config.toml
d_mlp = 1024
norm = "layernorm"
rope_base = 10000.0
final_lr_fraction = 0.0
dataset = "wikipedia_en"
Each number is 128 + 24 x the weight over its row's rms, rounded and kept within 0 to 255. Layers, rows and columns count from 0. The size above them is the row's rms in percent of the matrix's.

# layer 5 MLP up, 1024x256, rms 0.156, rows 0-48, columns 128-191
size [103  96  99 110  98  99  94 103 101  98  99 102  97  98  97 103 103 102 104 101  95  95 103 102 100  93  98  95  99  96  98  98  99  97  98  88 106 104  97  96 103  90 104  99 107  98  99  96  99]
[[124 192 132 103 120 141  84 103 105 110 125 184 149 134 162 115 158 125 135 131  86 144 164  84 152 105 156 152 109  85 122 134 106 194 154 105 120 134 144  81 120  89 115 125 120 103 131 121  99 153 102 132 138 139 139 120 173 132 152 100  99 105 157 138]
 [ 90 115 141 122 168 164 151 108 109 122  98 133 138 133 152 176 206 149 141 156 112 178 116 162 116 153  97 140 104  89 124 152 136 109 130 108 170 133 155  98 135  99  98 129  94 155 127 142 178 133 108 164 106 136 126 133 177  79 132 131 127 149 133 130]
 [131 121  98 141 126 104 123 125 148 142 170 106 138 142 107 134 135 142 155 144 167 137 134 111 120 182 122  99 103  91 144 131 115 103  76 144 146 128 124 154 103 144 134 122 148 143 138 156 142 118 131 108 114 116 125 119 154 102 156 119 174 156 137  98]
 [166 150 116 146 149 113 146  96 113 117 134 140 110 117 158  89 128 139  96 183 148 104 107 136 155 135  98 159 102 121 122 112 136 124 153 160 126 142 140 137 169 120  88 119 116 147 109 132 119 164 119 114 165 125 129 116  99 123 127 116 157 127 166 115]
 [116 121 138 128 113 167 127 152 121  93 191 148 103 127 130  93 134 109 131 122 120 131 157 126 103 131  87 124 111 124 142  71  78 133  84 133 171 135 136 161 159 100 162 145 124 104  89 109 115 105 120 142  97 134 125 109  79  86 139 149 102 155 126  74]
 [ 94 184 144 125 128 139  83  97  99 124  98 114 165 116 103 122 184 151  96 167 108 152 129 130 120 112 115 125 107 179 160 110 148 130 167 143 148 160 149 115 146  77 128 132 122 128 135 156  85 105 149 133 103 132 123 128  78 121 124 174 140  89 118 131]
 [104 135 128 111 160 128 123 130 150 109 144 122 142 104 143 178 180 119 131 119 136 106 135 133 143 130 114 147 115 112 156 129 173 119  92 125 108  89 127 137 166 146  93 117 152 148 113 149 173 148 115 153  86 124  92 127 144 153 184 103 113  81 121 151]
 [151 118  88 169 145 145 146 100 175 121  95 134 104 150 102 127 114 149 122 142 121 111 131 112 135 113 145 169 127 119 121 177 152 143 161 161 110 123 125  88 105 132 147 115 123 112 162 139 131 129 153 125  92 154 132 146 119 147 127 187 120 100 167  93]
 [168 139 139 138 175 133 144 114 109 133 129 169 119 104 138 106 138 125 134 115  98 124  89 120 121 162 151 107 159 114 128 132  75 111 124 122 149 130 131  81 121  99 155 141 136 140 114 123 123 132 137 131 105 118 138 117 133 138 151 112 125 106 140 103]
 [109  98  60 103 114 140 165 135 135  81 110 158 138 145 101 146 140 150 137 107  86 117 104 132 150 145 146 108 115 141 105 115 101 131 137  99 133 105 132 141 172 143 127 153 194 164 137 125  81 132  93 137 123 112 129 116 128 104  98 115 143 160 115 118]
 [179 131 121 100 119 149 104 125 135 135 159 103 171 147 121 151 112 116 156 120 129 118 160 129 132 123 129 158 118 138 118 115 114 161 137 126  92 133 136 131 140 103 124 150 118 114 122 111 140  85 134 153  99 141 120 123 117 124 134 116 157 102  88  96]
 [152 100 149 115 139 134  97 122  98 130 132  66 139 101 145 122 115 176  97 133 143 125 151  98 135 118  93 143  98 127 129 142 125  88 141 136 124 137 148 117 146  63 110 132  69 148 127 127 143 104 162 145 170  87 150 126 185 134 109 146 154 146 130 110]
 [ 66 134 149 110 111 127 133 116 104 171 100 142 165 124 170 150 148 181 140 124 118 139  95 174 124 157 105 134  83 106 150 153 183 142  92 127 122  93 105 115 166 112 141 120 142 130 123  97 150 123 128 128 140  90 147 152 137 118 108 151 102 121  90  69]
 [123 142 123 145  94  97 130 146 120 158 124 112 101 141  91 138 137 118 109 137 148 127 101 152 129 108 109 142 131 133  89 159  98 102 114 103 158  85  88 143 113 111 156 157 112  91 116 101 120 149 152  89 169 158 189 146 114 134 128 156 126 142 136 131]
 [163 137 111 162 140 108 142 107 129 113 106 110 121 105 110 147 126 176 142 129 137 151 140 142 117 162  76  69 125 115 128 121  76 144 126 105 141 107 136 111 104 134 175 131 124 144 107 138 102 119 144 162 132  93 109 111 132 106 118 133 117 121 112 102]
 [124 120 136  79 115 133 102 125 113 132  91 102 140 139 123 144 141  91 143 138 142 101 101 130 139  95 118 161 126 156  82 149 100 161 132 105 116 122 155 119  95 106 141 147  54 115 126 148 173 107 134 132 135 121 144 140 113  80 136 125 114 116 110 190]
 [153 141 120 113 160 117 152 144 124 109 191 126 122 107 133 103 140 150 145 115 117 116 149 137 155 156 104 109 155 118 102 151 150 134 134 126 130 139 113 140 132 101 142 129 121 145  98  69  85 130 141 140 146  97 100 144 138 140 151 109 122  99 165 139]
 [160 141 127 109 178 135 152 113 120  98 112 121 100 146 151 152 109 155 113 116  80 115 158 128 167 117 122  91  74 126 106  89 140 133 169  91 125 128  97 117 114 106 129 143 131 117 136 140  87  87 148 113 125 133 118 125 107 112 137 126 121 173 123 168]
 [179 162 146 134 140 136 103 125 108 135 150 105  95 138  97 114 152 146 130  94 135 176 163 151 143 129 124 119 121 119 137 147 172 128 132 155 148 108 123 164 129 123 109 131  81 137 169 114 166 180 150  98 133 131 122 115 156 121 120 108 100 171 114 131]
 [117 133 114 176 136 144 146 125 128 146  93 142 155 103 160 122 134 125 107 120 147 120  99 154  96 147 149 138  97 128 102 153 137 111  79 127  95 130  99 114 101 114 148 121  93 188 112 134 129 130 144 116  91 102 101  96 101  96 132 119 158 106 152 119]
 [144 130  85 134 135 102 134 135 148 192 105 146 133 156 148 157  63 157 103 117 100 130 111 115 113 150 115 117 116  94 129 125 128 132 107 151 133 170 129 135 180 110 134 120 107  91 119 153  99 126 146 136 142 105 127 129 126 145 135 121 192  86 149 141]
 [122 154 163 136 141  99  89 183 131 109 114 182 171 129 134 157 161  90  81 129 130 149 129 124 123 160 107 128 146 106 120  83 127 115 128 131 141 122 163 153  82 134 159 144 123  72 105 121 134 160 105 153 134 165 124  93 179 150 143 137 117 143 154 137]
 [133 146 104 142 125 135 150  88 149 144 122 137  92 136 122 174 125 122 106 119  99 113 130  96 117 145 130 153 159 134 123 102 139 119 102 121 165 100 106 180 114 152  85 140 143 174 141  93 168 119 150 137  68 116 164  54  83 118 113 131 143 135  68 132]
 [ 94 148 183 112 103 139 108 100 159 131 137 149 104 108 123 132  88 144 153 143 151 128 108 160 123 122 131  90 106 143 139 130 161 111 152 179 123 106  98 111 132 150  85 119 108 131 120  83 132 117 125 154 128 102 130 108 127 143  90 126 125  73 148 103]
 [149  96 136 184 102 147 170 131  89 142 148 145 126 134  65 125 137 162 108 122  96  93 129  84 109 121 118 111 149 124 177 133  97 133  96 144 123 126 175 125 155 113 124 105 151 106 114 127 149 115 121 147 122 151 129  84 151 118 101  67 115 101 160 102]
 [121 153 114  95 154  98 102 126 155 133 111 132 133 159 111 144 142 133 136 168  98 123 137  87 129 115 135 132 152 151 117 104 128 159 153  89 158 130 173 115 137 117 156 152 115 127  81 175  85 135 120 147 129 184 143 138  83 159 180 142 103 107 103 109]
 [140 123 112 169 116 117 137 127 152 135 138 119 149 142 139 111 139 110  70 117 128 134 169 141 118 141 170 149 168 103 132 154 112 177 140 157 112  95 108 129 144  76 139 110 177 106 167 141 133 119 138 123 103  88 137 135 179 123 121 118 123 119 115 117]
 [120 126 111 105 146 142 134  92 130 131 120 140 141 134 122 158 142 103 149 140 141 135 110 126 163 127 165  87  94 130  60 139 126 159  94 135  88 149 133 127 120 125 178 139 129 161 127 118 140 135 143 154 104 141 100 146 157 119 157 104  97 140 131 172]
 [181  98 116 150  86 139 145 171 134 172 132 165 151 182 137  97 147 158 125 137 112 118 133 146 137 127 123 118 157 135 130  52 118  96 143 111 156 122 157 113 133 112 133 110  88 128 117 128 101 139 105 171  91 122 133 109 105 129 138 159 199 155  79 110]
 [177 145 159 139 148 102 116 111 135  92 155 125 101 117 143 119 121 129 129 110 145 121 124  98 148 111 133  90  97  90 123 143 134 141  91 110 108  51 147 124 157 177 171 109 113 162 164 194  88 124 131 142  67 120 143 150 138 121 101 117 174 129 120 111]
 [190 135  85 107 137 135 126 128 114 102 111 128 165  87 151 108 107 111 165 140 155 124  73  98 114 130 121  81  97 156 114 103 151 113 120 133 134 127 114 131 131  90 140 134 141 132 157 129 146 154 102 119 105 138 184 151 111 147 179 119 123 161 148 133]
 [140 141 109 109 106 119  89 159 113 122 157 128 113 151 140 125 142 124 124 150  85 157 135 126 137 157  86 119 158 107 106 108 133 131 105 121 113 109 134  83 123 180  97 165 150 159 126 137 120 153 132 111 151 146 117 147 123 141 129 147 119 158 113 111]
 [179 135 122 126 121  90 129 111 114 125 134 143  92 120 118  98 133  81 131 122 145 133  74 157 129 136 101 110  96 127 153 115  35 137 158 141 112 112 139  96 109 169  91 143 167 151 145 108  85 132 113 154 126 151  87 109 145 136 148 134 132 102 151 136]
 [114  99  93 130 138 148 151 152 102 139 128  94 145 129 115 132 128  90 125 140 130 135 106  54 124  64 124  74 157 102 124 127 168 153 120 124 134 122 123  68 177 156  82 119 120 137 144 184 108 146  97 150 131 105 146 105 156 179 141 131 105  93 121 114]
 [139 135 129 130 177 150 103 156 138 149 145 133 142 118  94 103 128 148 117 127 140 143  93  92 168  97 124 130  92  90 105 165 121 108 137 127 123 107 105 105 143 122 147 136 120 156 108 104 132 170 124 138 137  76 170 167 135 134 145 127 115 152  88 172]
 [ 99  83 129 152 124 129 143 128 124 114 141 158 183 174 139 104  78 151 133 109 120 120 153 168 144 154 120 111  69 149 110 114 140 173 126 121 108 130 133 119 100 133 116 156 130 127 153 146 109 155  99 116 149 102 169 127 174 145 121 166  73  74 115 119]
 [127 164 122 117  58 166 108 119 112 114 105 118 177  76 189 111 140 128  97 139 163 137  95 126 133  91 156 109 114 124 121 135 114 139  92  91 159 129 101 119 149 112 140 189 104 114 117  64 119 113 112 119 127 141 124  97 119 125 105 117 111 147 151 136]
 [118 173 132 130 127 122 134 178 103 170 150 110 144 127 146 110 136 156 117  94 116 125 125 121 139 122 130  64 146 104 150 113 144 129 186 131 156 130 111 147 107 112 140 122 119 137 137  99 126 100 161 181 137 111  75 121 177  95  89 150 140 168 138 124]
 [119 123 128 141 150 155 126 124 123 155 101  68 134 115 148 106  77 116 101 125 147 139 161 154 147 147 122 150 130 133 132 138 140 128 110 135 157 102 189  98 155 121 134 169 119 114 141 138 140 129 153 151 116 110 106 119 131 107 128 161 139 142 120 125]
 [139 158  93 147 133 127 133 128  98 146  73 148 116 126 108 113 182 100 122 157 158 112 165 135 124 140 148 108 133 148 103 132 130  79 156 134 184  99  90 156 125 113 161 150 128 123 157  95 124 103 107 140 153 142 155 119 156 159 126 133 119  81 117 128]
 [ 85 120 143 142 152 145 118 132  80 107  59 142 113 111 103 151 161  75  93 156 128 151 129 149 122 124 140 142  99 109 140  94 146 130 144  79 119 143 110 117 146 103 136 120 123 113 131 114 141 128 172 117  99 134 133 131 172 140 123 119 131 105  99 160]
 [148 101 121 164 153 153 153  81 107 136 109 160  93 146 136 153 143 108 106 127 152 120 158 138  83 123 189 123 107 137 116  84 124 131 107 138 113 115 145 150 122 105 135 110 141 220 124 143 160 132 106 116 137 129 131  95 118 167 148  84 121 133 136 130]
 [140 147 139  90 118 158 139 125 181 135 183 141 103 170 117  88  94 142 144 116  62 120  80 201  99 119 118 145 136 119  92 131 135 129 143  77 112 132 101 124 145 101 119  97 105 135 139  90  96 101 118 144 129 121 134 125 129 151 120 141 160 140  85 119]
 [ 82  94 164 156 116 128 138  95 114 131  99  99 137 118 103 128 187 146 143 103 153 140 130 130 145 107  93 120 122 125 136 139 120 112 114 111  80 154 115 112 125 171 149  88 145 159 132 147 127 111 105 135  88 104 127 160 167 144 148 155 147 130 124 116]
 [ 75 185 120 168 145 182 155 121 155 110 107 115 136 152 128 116 141 135 147 141 126 112 171 160 174 129 146 110  98 128 132 112 149 107  81 148  94 159 146 137 144 163 105  97 119  86 101 105 122 142 140 133 114 171 145 118 110 122 126 125 133  88 106 141]
 [141 157 147 169 132 151 112 131 160 117 136 124 132 141 113 152 141 110 113 100 137 112 110 157 139 153 115  88 109 164 112 109 124 117 192 146 179 170 127 138 128 117 123 144  94 138 109 160 101 152 119  97 117 145 138 127 134 109  69 122 114 135 135 155]
 [118 155 142 114 118  90 125 127 116 113 126 128 127 123 150 181 172 108 107 128 140 131 150 127 100  78 166 104 154  90 113 125 121 160 125 162 109 156 119 103 115 118 167 113 128 161  96 121 114  95 128 100 117  79 127 149 118 113 101 126  88 135  99  95]
 [105 152  87 130 135 125 107 118 139  95 106 119  99 142 118 129 138 120 108 111 148 118 123 144 110 124 134 101 156 124 146 119 106 136 160  94 160 111 102 116 143 101 134 152 137 193  89 134  89  97 146 157 138 101 139 171 118 122 139 127 132 121 122 155]
 [129 109 130 124 121 132  96 125 148 155 125 121 138 118 125 138 183 156 118 124  82 133 115  86 127 152 149 118 135 125 148 128  98 133 149 132 109 133 169 111 102  99 150 118 133 177 170 118 134  94 101 119 125 123 157 118  79 159 127  95 148 155 173 128]]